Part of a small language model's weights.
Size: width 128, vocabulary 4096, 3.1M parameters.
Each number is 128 + 32 x the weight over its row's rms, rounded and kept within 0 to 255. Layers, rows and columns count from 0. The size above them is the row's rms in percent of the matrix's.

# layer 4 MLP up, 512x128, rms 0.133, rows 288-314, columns 0-127
size [ 94  91 108 104  98  92 109  92 102  99  95  99  99 101 104 107  92 102 100 100 100  94 101 104 126  99 102]
[[149 133 107 217 115 175 158  71  92  74 123 123  88  95 171  86 156 139  75 122  85 149 104 146 152 143 151 106  41 134 157 143 105 141 150 141 130  79 154 113  77 202 114 120 130 100 136 130 119 182 140 116 125 174  76 108 111 115 134 113 138 140 158  83 107 150 115 127 123  66 123 159 152 193 132  94 107 138 123 118 151 132 105 145 168 141 148 128  77 161 131 119 129 137 176  73  92 115 129 137 183  78  88 159 116 135 161 147 178 148 138  82 185 126 143 181 205  87 112 131 156 111 109 111 149 122 134  69]
 [ 91 112 134 158 120  98 150 123 112 101  65 106 130 126 159  97 146  42 112 144 148 155 130 157 130 107 138  97 139 117 163 104 141 170  93 152 133 177 140 150 243 149  71 147   0  87 117 146 146 171 126 140 120 166 180 134 123 142 117 141 183 144 106 116 112 155 104 158 114 126 129 127 177 192 101  77 149  60 105 121 142 178 125  98 114 124 151  88 134 126 138 151 152  90 113 130 144  97 166 144 125 104 143  99  97 113 132  99 141 101 132 143 148 144 140 126 132 172  94 147 107  81 165 111 130  77 128 198]
 [ 81 155 185 152 148  97 133  42 158 144 114 102 163 142 133 125 133  95  84  93 158 103 102  52 125 113 164 128 117 126 104 138 144 116 127 125 122 127 178 120 112  95 120 145  84 172  86 168 170 154 183 145 108 105 172 156 136 176 130 137 117 134 122  88  86 171 149 105 136 116  76 111  85 147 143 140 136 140 128  93 174 148 163 129 118 134 140 142  70 195 140 124 166 116  80 187 195  94 160 189 149 109 165 124 146  92 165 150 136 120  85 118  86 162 154  92  88  81 100 105 164  85 110 147 123 158  59  76]
 [136 162 101  75 121 167  88 101 104  89 158 166 142 150 143  93 150 100  61 152 143 135  97 114 102 174 125 116 151 158 105 161 140 153 178 110 136  79 177  83 161 102 132 155 124  95 120 116 145 159 158 174 168  91 158 135 136 104 133 143  85  73 111 136  91 159 114 135  87 169 134 157 118  68 131 179  75 138 138 185 165 111  94 117 156 145 109 128 134 153 108 131 121  27 130  75 129 141 122 152 118  45  88 173  98  93  99 108 131 170 135  87 121 161 204 107  96 134  98 157 114 163 142 146 142 116 187 169]
 [201 137 145  61  83 145 127 136 108 173 111  88 122 135  93 119  93 119 147 167  86 146 169 111 142 123 106 122 152 157  96 105 145 172 109 104 193 150 150 101 160  79 143  96  73  85 123 141 160 195 104 126 113 142 142  86 125 133 103  95 171 110 134 158 164  56  91 119 104  84 137  94 196  86 156 115 145 155 209 146 148 169 157 101 176 139 126 138 110 112  70 216  85 141 111  90 108  94 134 103 100 101 105 155  88 118 113 112 141 144  95 144 103 163 113 149 185 136 135 147 115 167 149 137  89 135 164 158]
 [141 150 187 107 134  91  74 121 144 122 132 115  97  79 121 197 133 125  73 145 124 117 152 179 111 123  80 107 122  84 196  96 115  80  88 165 167  96 211 106 159 163 105 136 121 115 156 114 129 108 158 127 126 118 159 159 210 112 158 190  73 181 122 121  71 151  81 123 134 155  90 174 125 144  52 138  93 192 111 166 119 155 149 122 109 131  94 132 120 206 155 113  92  82 113 124 139  68 118 134 115 133 156 119 184 111 119 137 110 147 123 121 122 116 157 104 140 107 133 138  93  69 158 110 132 134 149 154]
 [148 107  87 170 145  51 134  84 153 121 149 162  95 122  86 111 165  92 151 163 134  72 103 155 160 142 136 132 110 168 163 147  97  57  90 114 142 140 109 128 125 141 102 153 101  97 117 172  78 121 140 158 152  86 146 157 129 146  90 116 122 151 178 143 136  83 143 139 152 128 108 121 134 131 171 107 109 138  81  58 175 107  80 127 120 102 114 142 188 141 164 153 124 116 133 206 179 127 180  80 117 111 134  63 115 104 111  94 122 150 148 161 102 183 117  68 189 136 125 119 165  83 161 128 133 221 109 106]
 [135 112 102  95 118  47 123 145 161  84 177  99 133 119 142 130  66 107  98 157 162 113 135 162 113 134 169 180 124  79 126 128  89 138 175  77 167  88 118 166 134 139 127 186 128 135 183 143 130 147 127 112 168 105 169 147 120 158 143 110  78 179 119 192 127 107 139 114 117 173 205  84  98 150 105 172 167 108 113 111  97 151 110 160 141  91 180 165 100 152  95 153 150 138 146  67 131  85 123 119 112 102 180 141 119 156 107  80 178 111 146 114  95 127  39 140 144  99  97  83 137 105 182 177  92 129 133 140]
 [181  78 194 149 152 116 119 119 167 172  81 108 158 169 154 145  99 109 125  81 119 167 143 129 138 118 108 167 125 171 103 146 107  78  58 135 124  91 113  94 143 119 144 169 104 121 156 110 173 129 151 120 151  96 154 116 160 148 130 169 173  43 151  96  55  96 166 111 101  96 105 100 137 106 126 135  81 130 154 157 169 183 161 130 133 122 160 150  79 130 126 115  62 139  87 158 132 178  87 137  81 125 142 120 132 133 170  63 128 148 126 164  76 129 108 158 126 138  62 188  89  69 169 119 119 150 144 139]
 [150 172 118  89 120  66 164 101 145 120 154 110 138  90 154 101 105  54 167 127 108 147 115 133  73 123 197  97 160 158 156  65 112  91 187 137 149 155 142 168 102  83 101 144 126 107 128 113 151 122 184 121 104  98  89  49 141 122 139 137 153 113 102 115 122 159 158 128 180 136  65 175 114  92 177  81 141  95  98 169 101 151 102 155 143 127 196  97 161 190 120 148  80  99 146 167 119 146 134 187 140 145 143 123 132 121 106 102 155 132 172 105  81 146 138 141  96 104  70 186  90 104 167 100 128 117 157 143]
 [153 148 113 101 180  99 136 150 211  70  92 141  98 130 127 107 123 128 130 132 141  88 110 175 117  70 140 163 150 158 103  61  94  98 145  96 193 130  95 188 112  90  70 150 176 154  93 148 170 116 130 122 129 107 129 168 148 139  84 149 133  93  95 151 118 107 118 122 101 184  97 111 140 140 137 127 104 129 182 191 126 197 157 116  94 135  98 143 129 144 153 125  88 133  94 146 129 107 109 129 138  70  96  69 126 148 116  89 100 108 173 114 183 150 167 141 146 160 174 153 124  86  55 183 114  86 148  83]
 [ 57  88 152 136  85 155 143 107 136 132 160 147 158 141 127  89 114 177  96 133 130 140  61 153  93 172 108 162  78 132 126 163 182  93 145 114 193 105 184  85  69  98 141 145 166 166 133 146 145 177 150 109 159  84 130 150  92  91 122 120 153  87 103  94  50 132 130 100  86 124  91 169 164 130 162 116 168 151 146 137 112 141 132 160 111 124 150  80  51  98 102 146 120  83 111 182  84 118 155 189 149 147 133 111 102 123 181 170 140 134 154 129 122 152 173 165 121 160 113 148 103 132 113 129 166  56 103 102]
 [176 108 193  95  94 127 118  99 164  68 136 137 111 103  90 102 119  91 116 158 194 124 162 119 145 130 141 169  85 113 204 174  76 155 139 128 145 125 141 108 148 155 160 117 104  65 117 173  71 171 102 104 128 126 124  96 128 123 114  73  85 118 152 158 103  56 111 117 155 124 116 130 108 118 149 161 138  95 147 149 177 162 106 129  78 116 129 134 112 163  78 126 106 128 111 171 170 104 115  81 158 149 206  57 179 122 103 160 171 164 125 184 126 164 104 102 122 147 148 102 136 147 138 168  61 104 126  91]
 [ 59 173 102 131 150 127 112 125 182 164 102  58 136 136 137 153 137 117 149 159 120 102  85 123  64 110 138 130 127 105 138 162 139  78  54  98 105 116 160  90 135 109  97 157  80 134 127 160 113 148 160 182 146 123  93 154 105 105 152 146 159 150 154 119 132 148 106 155  96  83  76  65 162 177 129 114 139 125  87  99 134 118 118 182 101 177 120 175  68 146 108 122 173 105  78 144 125  87  85 153 111 175 183  71  84  98 162 124 148 160 101 135 113 154 142 137 197 196 144 164 148 115 152 175 150 121 130  88]
 [114  90 141 134 153 146 135 110 124 144 100  46 125 144 186  78 103 186 170 128 187 207 137 129 183 204 143 109  92 161 113 150 154 161 128 136 136  96 134 110 113 164 121 167 143  98 119 134 102 203  94  89 146 146 160 124  95 126 158 187 156 124 149  77  94  90 118 132  81 160  92  92 150 173 158 105 137 155 111  96 171 127 162 103 145 155 129 136 111 117  69  99 133 136 132 107 103  98 138  87 178 108 178 131 122  68 135  79 110 134 175 113 117 101 118 106 150 101  94  54 154 131  65 165 108 117 142 125]
 [133 153 122 123 140 124 117  63 143  91 135 131  71  77 148 140 130 122 138 118 145 150 173 159 124 166 105  95 174 193 122 173 120 179 123 157 128 142 122  93  94  61  73  82 158 197 139 167 135 148 186 143 155  91 125 103 103  85 158 150 172 121 123 177 145 144 132 132  80 129  90 148 130  96  50 153 119 108 147 121 106 117  55 170 163 170 105 132 125 180 127 132  78 100  74 114 140 184 140 115 136  85  89 109  55 150 164 114 167 114 136 165  81 148 152 135 128 114  79 180  77 133 149 130 120 100 138 127]
 [103 123 134 186 145 119 140 120 184  87 134 148  62 161 114 135 106 101  93 144 133 135 141 171 100  67 140  94 123  76 133 139 145 145 152 137 159 162 145 179 178 133 129  51  81 136 107 141 129 160 101  62 171 128 104 117 133 107  95 160 132 151 181 114  98 120  98  92 107  32 115  75 143  72  92 125 138 100 129 157 181 123 121 174 153 111 133 124 158 152 152 116 112 108 124 201 137  84 117  90 104 157 135 100 122 142  82 133 133 109 170 120 120 183 102 135 177 176  64 119 128 200 142 180 165 126 152 107]
 [129 152 118 137 125  83  92  39 105  97 112 130 102 157 112  91  59 114 123 127 126 125 157 111  92 135 122 170 177 123 172 128  57 143 152 149 189 127  94  90 138  70 145  88 103  96 105 166  81 183 150 155 164 191 182 169 145 160 125 135 143 134 182  96  56 147 145 139 172 158  94 111 145 133 137 133  91 100 124 168  91 149 161 148  80  95 149  98 118 112 119 108 133 123 111 169 182 102 121  81 108 108 156 119 142  90 153 149 122 157 101 114 169 195 151 145 120 129 134 193  93 138 142  64 102 151 107 162]
 [151 187  92 153 117 128  75 102 149 153 152 156 119  80  66 197 184  88 123 150 130 140 130  92 170 128 169 131 110 144 113 152 145 148 113 134 121 173  82  67  97 168  94 167  90 125 146 158 124  98 114  95 148 135 110 125  36 111 107 127 140  80 137 146 145 159 154 133 140 179  99 177 160  92 116 182 146  75  77 124 112 103  83 135 188 138 103 131 133  89  84 153 147 133 135 150 196 154 125 100  94 159 132  98 170 120  92 153  97 100  92  69  95 188 160 113 144 129  97 136 126 156 192 154 143 107 131 106]
 [133 119 178  95 184 112 111  89 129 116 117 126  84 177 164 109 129  70 156  96 151 114 183 106 158  85  90 162 108  67 175 165 106 126 128  80 112 111 155 122 101 156 127 128  82 124 157 166  69 114 105 153 130 162 148 152  70 102  67 130 133 156 103  93 121 143  88 138 109 138 132 118 112 160  92 128 162 129 141 168 161 130 101 106 113 115  99 153 138 193 158 139 187 101 110 101 134  98 220  93 118 126 149  56 165 109 130  92 160 139 111 176 100 148 171 104 116 104 150 185 161 139  72 126 150 207 140 108]
 [100  80 215 132 171 101 167 122  80 126 127 106 131 117 207 164 136 141 100  65 109 141 146 123 154 141 105 100 121 135 121 102 144 111 154 187 129 160 106 113 103 168 139 179 152 139 179 173  74  72 120 153 147 131  94 129 100  98 140  52 115 134 105 148 128 143 153 103  86 147 141  94 158 115 138 103 100 141 158 153 114 161 135 156  83 174  92  86 212  67 149 118 118 156 181  82 183 110 147 110 129 151 102 101 141 103 123 138 107  95 140 151  98 187 142 132 150  47 100 127 114 128 111 150  59 125 113 141]
 [156 137 120 163 104 114 121 191 172 166 136 136 120 105 156 143 132 129 137 153 112 118  91  91 150  77 130 144 166 142 189 196 149 113 113 169 161 103  84 177 144 131 132 144 114  99 109 137 118 128 121 109 150 134 113 107 154 114  66 116 147 113 137 205  67 106 157  78  88 105 162 130 152  78  57 144  61  78  90 107 136 177 128  92 104 132 119 118 159 144 128 137 133 153 117 127 133 158 138 156 162 160  99  51  60 154  93 143 122 122 143 137  59 122 186 125 100 144 123 128 137 147 109 196 174 173  97  50]
 [125 119 140 102 175 149 124 107 183 100 136  96 106  84 173 122 142 107 141  73 127  76 148 134 132  93  94 144 175  82 157 147 176 134 164  79 120 123 189 124 150 143 112 156 101 100 137 146 116 145 153 179 121 105 124 127 131 149  65  83 115 163  79 137 127 123 103  52 108  99  98 114 112 130  96 134 166 141 105 151 149 139 101 157 115 129  48 160 199 127 134 131 135 162  89 163 163 142 125 168 139  99 142 107 183 161  63 110 104  90 204 138  59 178 167  91 147 142 104 202 135 108 114 143 105 180 117 101]
 [154 137  98  99 162 160 169 168  75  67 110 130 126  79 106 180 135 140 125 130 112  95 162 105 120 108  84 111 111 164 148 101  92 185 123 131 142  88 109 126 134 102 113 104 123  79 127 150 114 142  84 108 135 129 109 160 130 138 144 107 136 136  41 170  63 137  84 164 106 107 175 148 181 161  31 132 167 165 141 140 146 123 150 148 146 153  72 183 140 137 176 190 194 129 156 148 144 204 141 109 113 107 159 134 115 126 115 110  86 117 165  79 124 129 129  77 155  70 125  96 122 140 131 125 109 180 166  90]
 [148 106 159 104 189 150 129 124 122 110 125 106 198 165 121 119  91 185 133 116 150 107 121 114 153 130 109 134  82 164 163 121 147 156 151 164  92  79 114 106 106 116 107  65 131 145 144 156 157 122 116  98 184 101 106  68 185 121 142 133 166  82 185  97  85  68 188 194 130 136 123 131  39 150 134  99 129 105 118 109 111 136 148 140  98 161 113 182 135  91 146 100 117 177  82 135 140  78 125 158  95 126 127 134 118 176 162 131 196 137 145 168 145 165  91 151  58 152  85 121 106 120  68  69 115 127 129 124]
 [124 172 127  64  87  85 122 139 105 126 100 121 139 118 153 114 172 104 103 207 117  96  58 173  91 120  73 125 108 163 100 117  81 134 169 157 143  87 181 114 117 151  94 136 135 141 141 150 165 116 157 170 131 144 134  89 159 131  95  57 103 128 139 135  83 153 139 117 150 170  61 114 198 170  65 104 106 125 156 126 164 117 128 143 145 128 177  64 138 139 135 126 143 124 161 147 190 124 113 148 139 102 153  95 115 125  85 161  89 117 176 199  61 129 141 101 176 111  97 155 130  86 130 153 181  91 129 120]
 [ 68  96 141  93 102 159 129 137 163 137 146 142 104 125 101  88 147 139 162 163 118 123 214 149 163 220 152 206 123 149  95 117 107 115 102  76 148 113 110 117 125  90  80 141 143  93 134 125 118 145 134 190 115 145 135 102 104 118 156 115 139 162  81 167 135 154 164  68  99 178 127 112 174 118 148 148  94 152 147 173 151 186  96 125 147 132 118  87 155  94 149 194 118 163 120 110 135 137  58 142 104  69  83 101 158 165 133  97 153 137 168 122 150  87 100  94 110 136  83 167  80  88 117 139  83 163 103  89]]
# layer 4 MLP down (transposed), 512x128, rms 0.186, rows 288-314, columns 0-127
size [104  91 110 111  93  90 112  93 104  96 105 104  99  98 103  97  95 103 104 104  92 101 108  97 116  92 102]
[[ 81 106 155  71 158 118  85 184 170 198 184 115 200 169 100 167 144 144 172 158 155  94 132 100 111 118 119 161 129 158  54 134 113 116 111 135 157 199 125 162 119 108 160 129 119 207 167 104 139 122 119 129 111 121 173  86 150 134 116 114  74 137 127 194 107 117 167 109 140 171 152 111  77  97 142 139 134 111 120 100  86  81 112 135  98 115 104 115 176  93 136 109 145  74 108 157 136  87 135 122  99 138 163 160 104 124 102 147  77 133 117 126  57  93  92  96  65 152 113 127 147 161 133 133 139 111  99 198]
 [159 146 160 120 188  86 138  64 105 196 159 116 140 120  86 181 146 164 124  89 124 175  60 127  98 114 148  91 133 202 103  97 148 126  88 125  74 187 138 134 159 119 155 128 110 123  79 124 147  98 103  95 106 132 137 132 157 129 109 111 131 121 119 200  81 121 168  63 138 132 154  75 128 104 112 182 118 104 133 125 122  92 168  83 108 137 146 168 181 152 115 174 143 192 137 133 103 120 224 160 169 120  97 170 148 114 138 115 124 145 113 101 139 137 108 186 124  86 143  83  95 148 114 167 106 105  99 105]
 [ 99 147 144  84 127 154 128 100 126 120 118 114 167 109 138 122  96 130 147 146 163 166 194  89 162 102 112 131 119  94 133 153 154 142 122  74  95 162 119 125 143 138 167  89 117  84 122 183 186 102 159 170 151 148 132 102 147 129  38 118 173 118 156 106 168 137 144 139 116 154  84 129 146 114 130 111 155 156 125 151  99 177 112 103 170  52 130 121 132  95  80  94 163 198 124  87 171 146 124 123  76  43 128 116 171 126 102 172  97 139 155  63 124 154 151 117 153  75 176  94 156  87 108  73 159 183 120  84]
 [159 128 122 157 110 125 187 127  98 122 145  97 140 127 140 143 132 167 137 120 143 115 145 110 151 127  96 144 158 105 125 116 173 128 139 179  79 177 124  95 126 102 101 142 131 142 167 222 160 144  86 142 146 154 142  80 167 120 132 125 124 118 149 143 138 215  83 139 147  60 128  89 124  78  85 158 145 108 166 110  97 101 137 120 111 124 158 143 140 124 134 102 114 203 158 101  97  90  67 134  96  74  77 123 160 153  75  52 115 138 146  63  98 158 154 144 176  85  94  71  83 174 176 114 138 141 116 183]
 [134 121 128  97 114 198 182 122 162 109  58 142 155 151 130 159 192 102 112 169 122 166 150  82 122 101 140  83  66 114 133 126 163 140 148 132 140  98 146 164 152  85 162 166 103 113 146  85 145 130  84 141 158 142 161 159 126  92 127 162 197 160 128 121 179  93 165 133 112 127 147  76  61 136 128 140  85 104 113 102 140 127 120 119 114 166 108 106 143  73 150 109 119 127  72 108  97 134 154  63 141 129 106 119  99 126 151  53 101 133 112 172 108 178  48 139 103 119 170 204 141 152 155 141 136 131 167  61]
 [136  81  70 129 128 174 139 137 129  66 184  99 140 116 162 117 128 161  85 115 132  92  40 124 117 132 124 130  98  93 141 189 116 159 109 170 153 135 121 179 159 107 114 144 109 131 102 126 161 135  97 151  99 158 106 160  84 230 100 111 111 117 149 131 163 165  82 119 169 148  86 120 104 114 164 128 184 102  97 106 187 119 132 151 136  77 208 155 167 150  98 119 153 125  98 107 192 114 123 128 153 163 136 171  93  87 153 152 145 115  72 100  68 168 104 134  94 106 155 141  89 135 138 132  80 131  86 153]
 [101 145 139 115 143 144  74  54 108 192 135 163 100 106  83 151 114 125  99 125 113 152 112 135 139  89  88 102 101 113 141 114 154 117 176  84 103  35 191 119 140 132 155 173 133  85 166 148 133 103 113 137  91 152  88 121 123 188 119 120 147 147 134  94 163 129 125 134 163 177 120  78 152 117 135 117 106 148  81 114 171 130 104 131 175 131 100 113 177 170 153 131 148 153 117 164 167 115 183  53 197 134 123 123 115 142 133  53 143 152 143 124 149 153 139 142 177 132 105  57 195  85 125 138 113 188  83 106]
 [132  99 128 151 118 221 124 133  95 121 124 151 129  99 106 178 121 105 150 115 105 173 130 169 171 120 107 113 151 176 108 187 132 154 132 153 131 113 200 114  93 184 101  69 139 117 110 109 119 159 125  77 145 174 143 129 199 128  89 140 200 141 109 106 119 151 128 138 179 158  78 117 181 106 150  98 137 123 150 132 116  61 161  87 105 131 123 113  92 151 140 141  45 108 132 100  75  92 124 141 101 136  62 174 109 150 142  88 128 168 163  99 154 107 139 178 118 105 154  93 100 104  55 110 126 184 116 114]
 [149  73 187 129 102 135 129 116 127 115 170 115 154 147 179 176 148  84 117 105 104 136 113 190 178  66 121  68 139 157 144  59 159 116 136 133 113 126 129 135 128 116 105 161 128 107 118 170 170  89  72 134 129 141 158 153  66  52  87 137  72 129 156 158 110 145  95  87 130 138 109 168  92 123  98 159 167 217 119 120 121 126 172 176 108 113 109 184 120 110 132 110 138 154 120 112 134  96 104  75 140 129 155  79 120 116  73 122 177 123 127 158 125 122 162 160 104  92 139 183 178  78 166  87 173 113 148  99]
 [102 149 115 104 134  82 101 120  78  61 109  84 127 157 140 182 136 193 147 174 132 124 124 135 183 135 111 109 114  61 147  95 135 198 108 120 134 171 121  90 134 145  55 146  92 158 147 152 160 146 125 118 129 113 105 156 127 178  99 145 152 186 172 141 141  61 138 164 142  96 106 119 117 151 122 167 172  88 115  54  89 128 171 143 142 127  34 165 114 134 128 124 138 138 151 130  81 110 122 107 122  99 146 156 115 134 105 109 187 148 119 165  77 180 117 126 188 118 136 111  94  66 125 148  77 135 175 107]
 [111  93 115 156 114 133 135 111  93 132  94 127 137 111  53 134  92 120 129 115 148 155 137 135  40 102 150 134  99  88 149 116 114 181 115 154 105 153 150 103  99 126 232 149 116 194 147 149 144 108 100 150 153 133 154 131 139 136 149 112 118 188 120 131 132 206  43  98 113 124 157 123 145 153 128 149 114 147 151 104 112 111 113  93 109 168 160  90 196 120 143 167 145  91 186 131  88 132 130 110  87 205 107 133 133  79  86 148 140 149  74 152 119 169 168 147 110  82  73  79 116 110 173  68 149 130 134 108]
 [139 141 164 138 160 125  87 116 175 129 149 109  86 105 148 103 122  91  91  78 100 224 129 108 134 106 113 100 102 110 143 115 112 119 119 101 152 159 114 185 158 157 138 119 107 106 112 138 115  99 123 152 159  81 149  65 133 142  76 133 142 134 152  84 137 113 136 135  91 165 139  95  59 160 137  64 124 112 117 143 164 151 141 128 149 110 111 193 156 142 145 200  95 179 105 100 196 219 117 141 148  91 173 149 133  94 111 103 137  87 116  90 195 153 135  82 125 117 125  79 170 126 175  85 133 183 175 119]
 [ 94  87 157 117 182 113 117  92 113 153  78 102 188 118 133 112 128  80 161 146 147 149 207  64  98  99 120 116 171 117 126 154 171 149  80 115 173 138 124 171 111 132 135 130 120 139 106  77  61 126 122 125 178 134 184 126  87 130 124 113 124  77 122 139  84  96 157 104 129 111 182 133 150 122 125 106  93 176 106 155 188 114 100 120 141 145 131  93 135 132 116 124  88 141 178 139 102 119 194 139 182 138 212 128 137  88 126 140  75  82 125  95 152 182 122 175  97  81 124 157 121 152 172 205 126 121 110  82]
 [159 145 160  97 186  78 157 126 100 127  60 135 132  87 149 115 195 132 129 148 129 169 162 199 140 116 147 125 130 155 134 148 133 189 105 132 152  94 115 109 112 129 168 102 148 134 155 120 177  53 148 127  81  83 133 119 152 121  75 136 111  84  97 132 151 158 124 140 220 103 152 164 126 158 113  85 113 110 136 168 122 114 131 132 123  70 135 150 156 112 149 129  69 247  92  88 129 140 138 112 158 109 104 161 145 170 119  96  82 115 114  60 123 108 125 127 137 121 126 158 131  63 161  98 110  80  98 119]
 [169 140 155  95 166 110 135 135 163 108 156 188 106  96 167 104 155 119  41 167 120  81 140 139  73 129 156  86 147 175 166 106 145 115 154 139 110  99 134  94 125 145 111 172 207 100  81 117  95  85 151 100 136  72 160 149 100 137 135 153  81 117 101 118  88 138 151 168 170 101 120 115 113 149  97 114 147 158 149 120  79 119 173 102 131  79 131 155 120 158 119 114 149 176 166 135 187  88 112 185 116 162 112  96 117 149  92 163 113 150 118 171  79 144  88 205  74 123 129 128  46 168 102 126 142 109 151 141]
 [176  97  94 162 165 154 101 109 147  63 164 124 128 132 201 106  75  97  95  82  75 136 123 131 104 144  95 128 161 150 121 195 137 135  91 131 116 128 142 135 118 167 143 111  67 134 106  93 123  85 158 104 198 140  84 133 156 125  77 136 148 117 111 119 168 101 125  99  77 103  95 107 192 118  47 139 107 168 169 118 134 176  89 124 143 129 117 158 116 134 172 109 136 117 134 103 133 113 170 128 160 149 135  96 112 126 143 156 130 153 146 162 224 174 138 138 113  87  97 168  85 123 198 133 202  96 114 128]
 [147 137 105 139 132 151 117 167  50 168 198 134 136 117 128 139 115 132 110 172 125 181 132 120  99  89 106 125 117 135 122 124 170  50  89 119  89 110 146 144 108 119  72  94 202 116 124 109  60 151 174 141  93 111 113 123  95  63 199  99 129 132 122 149  91 136  91 117 153 102 148 184 119 114 126 113 129 108 136 103 135 160 122 110 108 148 146 148 183 130 176 144 142 118 122 100 120 119 126 126 190 172 135  98 157 121 138  46 138 135 147 152 179  91 210 104 116 141 136 106 118  67 191 186  86  90 153 101]
 [101 173 146 130  53 148 168  87  92  64 183 129  94 130 102 108 121 146 123 154  88 125 104  90  50 108 135 184 155 136  85 122 121 180 102 189 255 114 126 127 142 115 136 146 142 114 119 136  90 152 134 128 145 166 156 149 165 121 138 171 135 130 135 115  77 145 103  88 127 146 111 128  80  92 143  98 117  96 105 124 142 115 222 108 149 137 114 139 127 153 117 134 165 136 129 102 109 137 177 114 142 155  80 204 143 151 103  59  86 156 109  99 128 122 114 137  97  76 171 131  83 156 110 142 157 127 129 130]
 [133 122 149 154  92 116 115 171 102 126 115 223  78  80 146 152 150  74 115 130 122 149 124 144 120 114 121 137 121 164 207  97  87  94 147 138 122  87 157 146 173  92 210 114 132  82  95 123 165 123 127 175 157 130 195 114 101  79 128  98 163  83 112  89 156 141  80  84  90 127 125 116 113 112 156  96 154 170 132 152 107  91 119 177 116 103 134 168 113 129 104 137  92 157 117 138 146  79 107  94 121 116 103 152 105 141 121 114 143  40 150 104 117 159 196 166 176 140  86 184 178 143 159 145 135  95  85 157]
 [137  82 109  95 152 161 131  97 104 158 155  62 143 136 102 114  62  79 142 167  69 136  77 118  91 108 152 162 104 131 125 114 155 104 125 155 144 150 155 143 132 106 152  95 155  81 133  90 142 116 163 207 196 162 122 123 147  82 121 136 165 152 115  40 162 102 146 111 117 105 132 111 128 129 118 170 179 148  94 169 158 141 122 119 130  75 188 114 139 111 108 127  81 143  86 173 158 145 111  63  98 119 155 150 160 177 114 178  99 126 100  88  77 114  51 163 111 150 150 182 146 128 158 129 163 167 130 139]
 [136 131  89  75 181 191 136 138 165 114  77 156 149 122 145 128 152 137 135 125 135 120 148 110 127 111 117 140  52  97  72 133 114 100 115 142 206 184 137 128 139 118 132 139 119 143 144 131 104 115 102 109 109 148 179 110 186 110 132  80 113 112 132 148 122 124  87 117 133 123 132 141 113 107 138 124 141  95 105  47 126 176 114 100 144  72 142 125  44 183  66 128 125 118 131 164 101 141 107 137 179 145 110 124 125 102 165 173 154 162  79 118 133  51 169  55 102 209 129 153 158 187 138 143 170 126 190 110]
 [165 155 191 204  98 105 170 136 126 102  89 180 128 135 171 170 161  89 137 114 153 102 118 171 108 120 129 125 113  27 127  75  87  96 156 160 148  99 113 124 133 180 154 134  72 166  77 142  98  70  82 101 167 109  85 149 158 126 122 158 152 105 106 119 121 133 126 147 155 108 143  85 106 159 135 183 128 152 112 117  81 125 133 118 170 114 172 101 115  61 120 142 157 131  82 130 187 115 158 139 126 163 142 135 137 167 120 105 184  91 116 169  83 121  70 119 170 172 147 135 117  62 137  89 117 149 146 106]
 [113 169 132  84 154 108 136 119 138 119 186 143 112 102 172 122 103 101  51  81  84 104 114  95 136 107 154 150 158 157  80 153  75 130 187  50 137 103 176  86 139 150 162 148  91 148 150 132 120 190 154 158 166 175  90 116 144 112  74 136  73 117 162 123 102 149 137 169 116 153 136  84 183 165 155 110 139 179 125 120 132 140  90 142 168 114 135 145 121 110  74  87  88 196 122 144  99 200  86 118  98 125  99  87  85 133 123  87 108 126 147 166 170 147  95 153 162  91 155 176 132 126 134 135 124 148  73 134]
 [118 129 122 135 195 180  86 105  82  99 126 103 104 113 113 122  93 133 157 137 147 104 114 171 173 199 152 135 117 178 129  97  90  66 166 102 172 182 134  51 190 137 101 135 164 111 115  99 143 137 113 148 190 162 150  97 180 145 122 172 104  75 144 141 104 134 116  88 186 102  91 138 119 178 112 132 195 138 117 182  84 105 138  99 129 109 125  95 101 141 159  83  40 101 110 187 111  96 140 120 158  84 136 140 158 135 114 187 148 178 119 134  99 134 133  96 110  83 111 132 118 107 117 117 153  98 137 133]
 [128 150 112 109 126 160  51 153 131 178 169 100 130 109 104 147 135 154 156 117  94  85  81 126 134 149 134 160 172 112 213 147  72 120 136  93  93 102  66 141 125  93 108 125 139  77 126 174 119 103 101 132 166 102 131 131 168 121 140 128 183 131 139 127 151 143 161 169 112  77 156 108  58 134 162 134 107 182 123 109  80 129 135 138  80 147 134 121  98 198 146  77 114  91 100 194 121 116 127 136 136 139 113 136 128 168  95  89 194 133 140 144  75 136  92 186  58 169  78 120 135 140 136 138 199 162  88 121]
 [ 94 107 157 190 146 121 132 131  84 148 156 161 110 196 115 125 115 154 132 122 146 155 159 122 149 146 151  75 143 112  96 121 164  90  90 208 104 143 102 171  63 132 164 119  76  72  92 163 106 117 141  76 152  71 140 104 124 155 153 164 165 101 152 124 134 143  85 116 114 177 176 127 161 130 134 130 141 192 103 157 139 110  84  38 114 140  92 154 147 125 160 118 103 142 148 107  90  99 102 141 119 104  98 128 144 149 160 142 122  93 135 111 153 134 111 113  95 181 191  80 139 179 110  54 125 165  51 127]
 [199 108 140 131 114  97 132 146 118 100 171  89  75  89 142 114  95 123 116 103 166 114 121  78 104 112  99  40  78 132 134 125 102 139 143 141 114 134 141 179 119 146 168 111 128 119 104 118 114  82 114 183 143 162 125 168 165 111  87 159 181  94 141  89 112 162 123 117 144  65  96  90 165 156 121 138 136 185 110 179 111 163 119 180 147 119 161 135 174 121  95 119 164 115 161 133 151 141 166 162 120  82  84 144 151  64 105  76  94 127 129  91 131 123 189 221 167  99 123  82 111 171 181 169 134 145 138 105]]